From a checkpoint of a small transformer trained on Wikipedia.
Training: a variant of Adam for these matrices, 144M tokens, 8790 steps.
Each number is 128 + 32 x the weight over the matrix's rms, rounded and kept within 0 to 255. Layers, rows and columns count from 0. Numbers have three digits each.

# layer 9 MLP up, 512x192, rms 0.0986, rows 481-511, columns 128-191
159100151115071094111085087190159100051133198138144080069173153100186139163096127136089179136116126092185116072122162140182118135119084091149138138128110182150113172161123152049104123141145137
107087140148157129106191114096149111096145157136064192115114183103098123045113123095151154164162162153137138133204110095143145088065115123075099115130083077116110170124154062152191134128114101
079100066122160165086107097108180108114113192091126121101172083143142175129119192073127143119120146120146051112144197108099121165170109063134132138127090102121176107114102149100165137100133152
069095105128148116141098123106145161115106099121139123122148117143142123089150143098145198161146179081128129134137183108182147085115137101135102103094150120084118100100089082136170083104093078
148101093145127165111125129114124131136078161165096105098151112091186067127131171156136126117060169093147166163190149116113157138090076146161109138119114129172121181133110171115135116153142110
116141132157140127107127191198138077118097102177146109164109108108123113176031123121112066179126154132115115152122170143109143132105105110148194132177124181178119086157124080080096109099151147
124133146137070139150126090062072104117130105146131086081156105116126183138090151140171114162079127136101181113137108138116130191175123104088150134085147129145150108149134121167159140129112157
091129151165111116100121134115162084169104101131126093107143123161194149084169141120117127127168129114080152112073134097144156107141131159136123132099064185089135119110141147123126101151078063
131080119156163101091215139160128091197088146117172206104103124189146183170063099117088143136085150105123074134094187078105191170157151142174114165133156097127143100159113089128127175116097137
072099115102120061099127164093123131131099091223149135176088143137143111084103123123144095105106123128118095141164094095108111097097087120097118078118128134095033135161126089159117128159114120
107104155118146150165193076123146139160169080081148104117112101109142122122091143186155037159073155130166109150127136182139146115119178172167108152102082134131105161089152077099092082113150114
103098132101124130140087084188154124119111102103142111148178091079143182163144093148205104135091128162162114098124101199086131114165109120145130132153080130183097138131216141126144190167139136
172159148143117136147146113127131144122127092073125109112136051136138129106170106152160134115162196076082103089119140183120144135129161112151154137132116152115080156108124085167204124055106149
102134089118141090163132122129130115168138136087103192120057185134091129160102103160079110084155125184154093121116110146118176128123172143108179142149194138143162099172130171168132112084199179
121117155058064156129160141131118146113086210127238088109107112190139150118160107109109102118155193087131172163095105156123091146169120108180168151036128129140177149093110107144104051128101122
082164189099152134163162072143086115160125100165142083161166111139142100133150139132102109121140096091174096092139156128163128095136167073116099166099157103204141177103158150059083120125121084
112069093139152117080115156131101159108152120130113154211132136143150120114186115078140054099102094131136104157085110094136166117106177116182146080139132131164111145128120135131131194126169142
196102058105098043136146066086178125108056131150201167074124163126080109120089083088113117091101146134112133087132067125200169082084129113126179173068180138103120082104190180135106133123148171
126160184108124111103126134139158180139104129152186083125160082085175115136125121143132125098088166132090114100119128230071142147130100129126137137056087115106082121166137093141160081094159137
066083151149151103118155137114083139178129143133121169154093132118137122056202113124133129136179121142172117141146110131079107099061115144139132153108158158169162116110166171162114054162148095
144145115160148113186186154150079131175057120143096139142167117114103147125129158112067087114162124118155146141128147115156179102077092122145142090089166095131137128159174128117138129152190105
148120167090152203178101144095152145120133133059073135142058087125119109149156075160094144115095107147201100127175076151132166072152139161127125123123189134150150103094085106086140156062130106
155112128149146156068113111151217081181162118146161151134122103160160126118136154141151202120144114159134145142109126105110126098118179170113126142079082118140111103092113069090140176125157142
097111150103144064168080112128118119118185138103112162104142136074207131111134131087086095111072169124152137120139168100119211075092119091135139195142179163147137134134145127121130175130149133
147103075133137103113195164174148169184152111134125106158137085134130129162097099094160166097131076125085158133091123093073117123102108160136154165143123089129118089105133139141197089156125098
117113098133144101162183061075177164155069080163133139142111132125112088113168103138120063066109150119160145083121066155119150109146103110102088105148134138097140080174163093125138146117130101
119122143206090135125111131125142128144153118031120137097164095104136149134120178108107167145114102074197130125135152129092069163126152130118140207075099174169171125125105124151174148060094096
117143124106102135174114192104124184110149164144126096102167152143074163163096151087159076105121156118114153138163140123159086139191077148058102097203142169149116181191125148107162163124118119
153222136117146162175132174107121150167152103125036086138185076138120089103087127145090168136086113140156121122082159083091096074096121078120102132123092117180170106114165135118112127096137150
153104120185176086111056108082095132119170135147124223170101182132144096047101115161064142156104116139160161145196118130115093149144127153169097158110085073112129156168091083096109149155102117
149131092139132093049162134169206164107132178171149132091137120075086086133026105140121106129113139113141134070089110127122078100179089084065132180130087147211143137131104106125078177119141167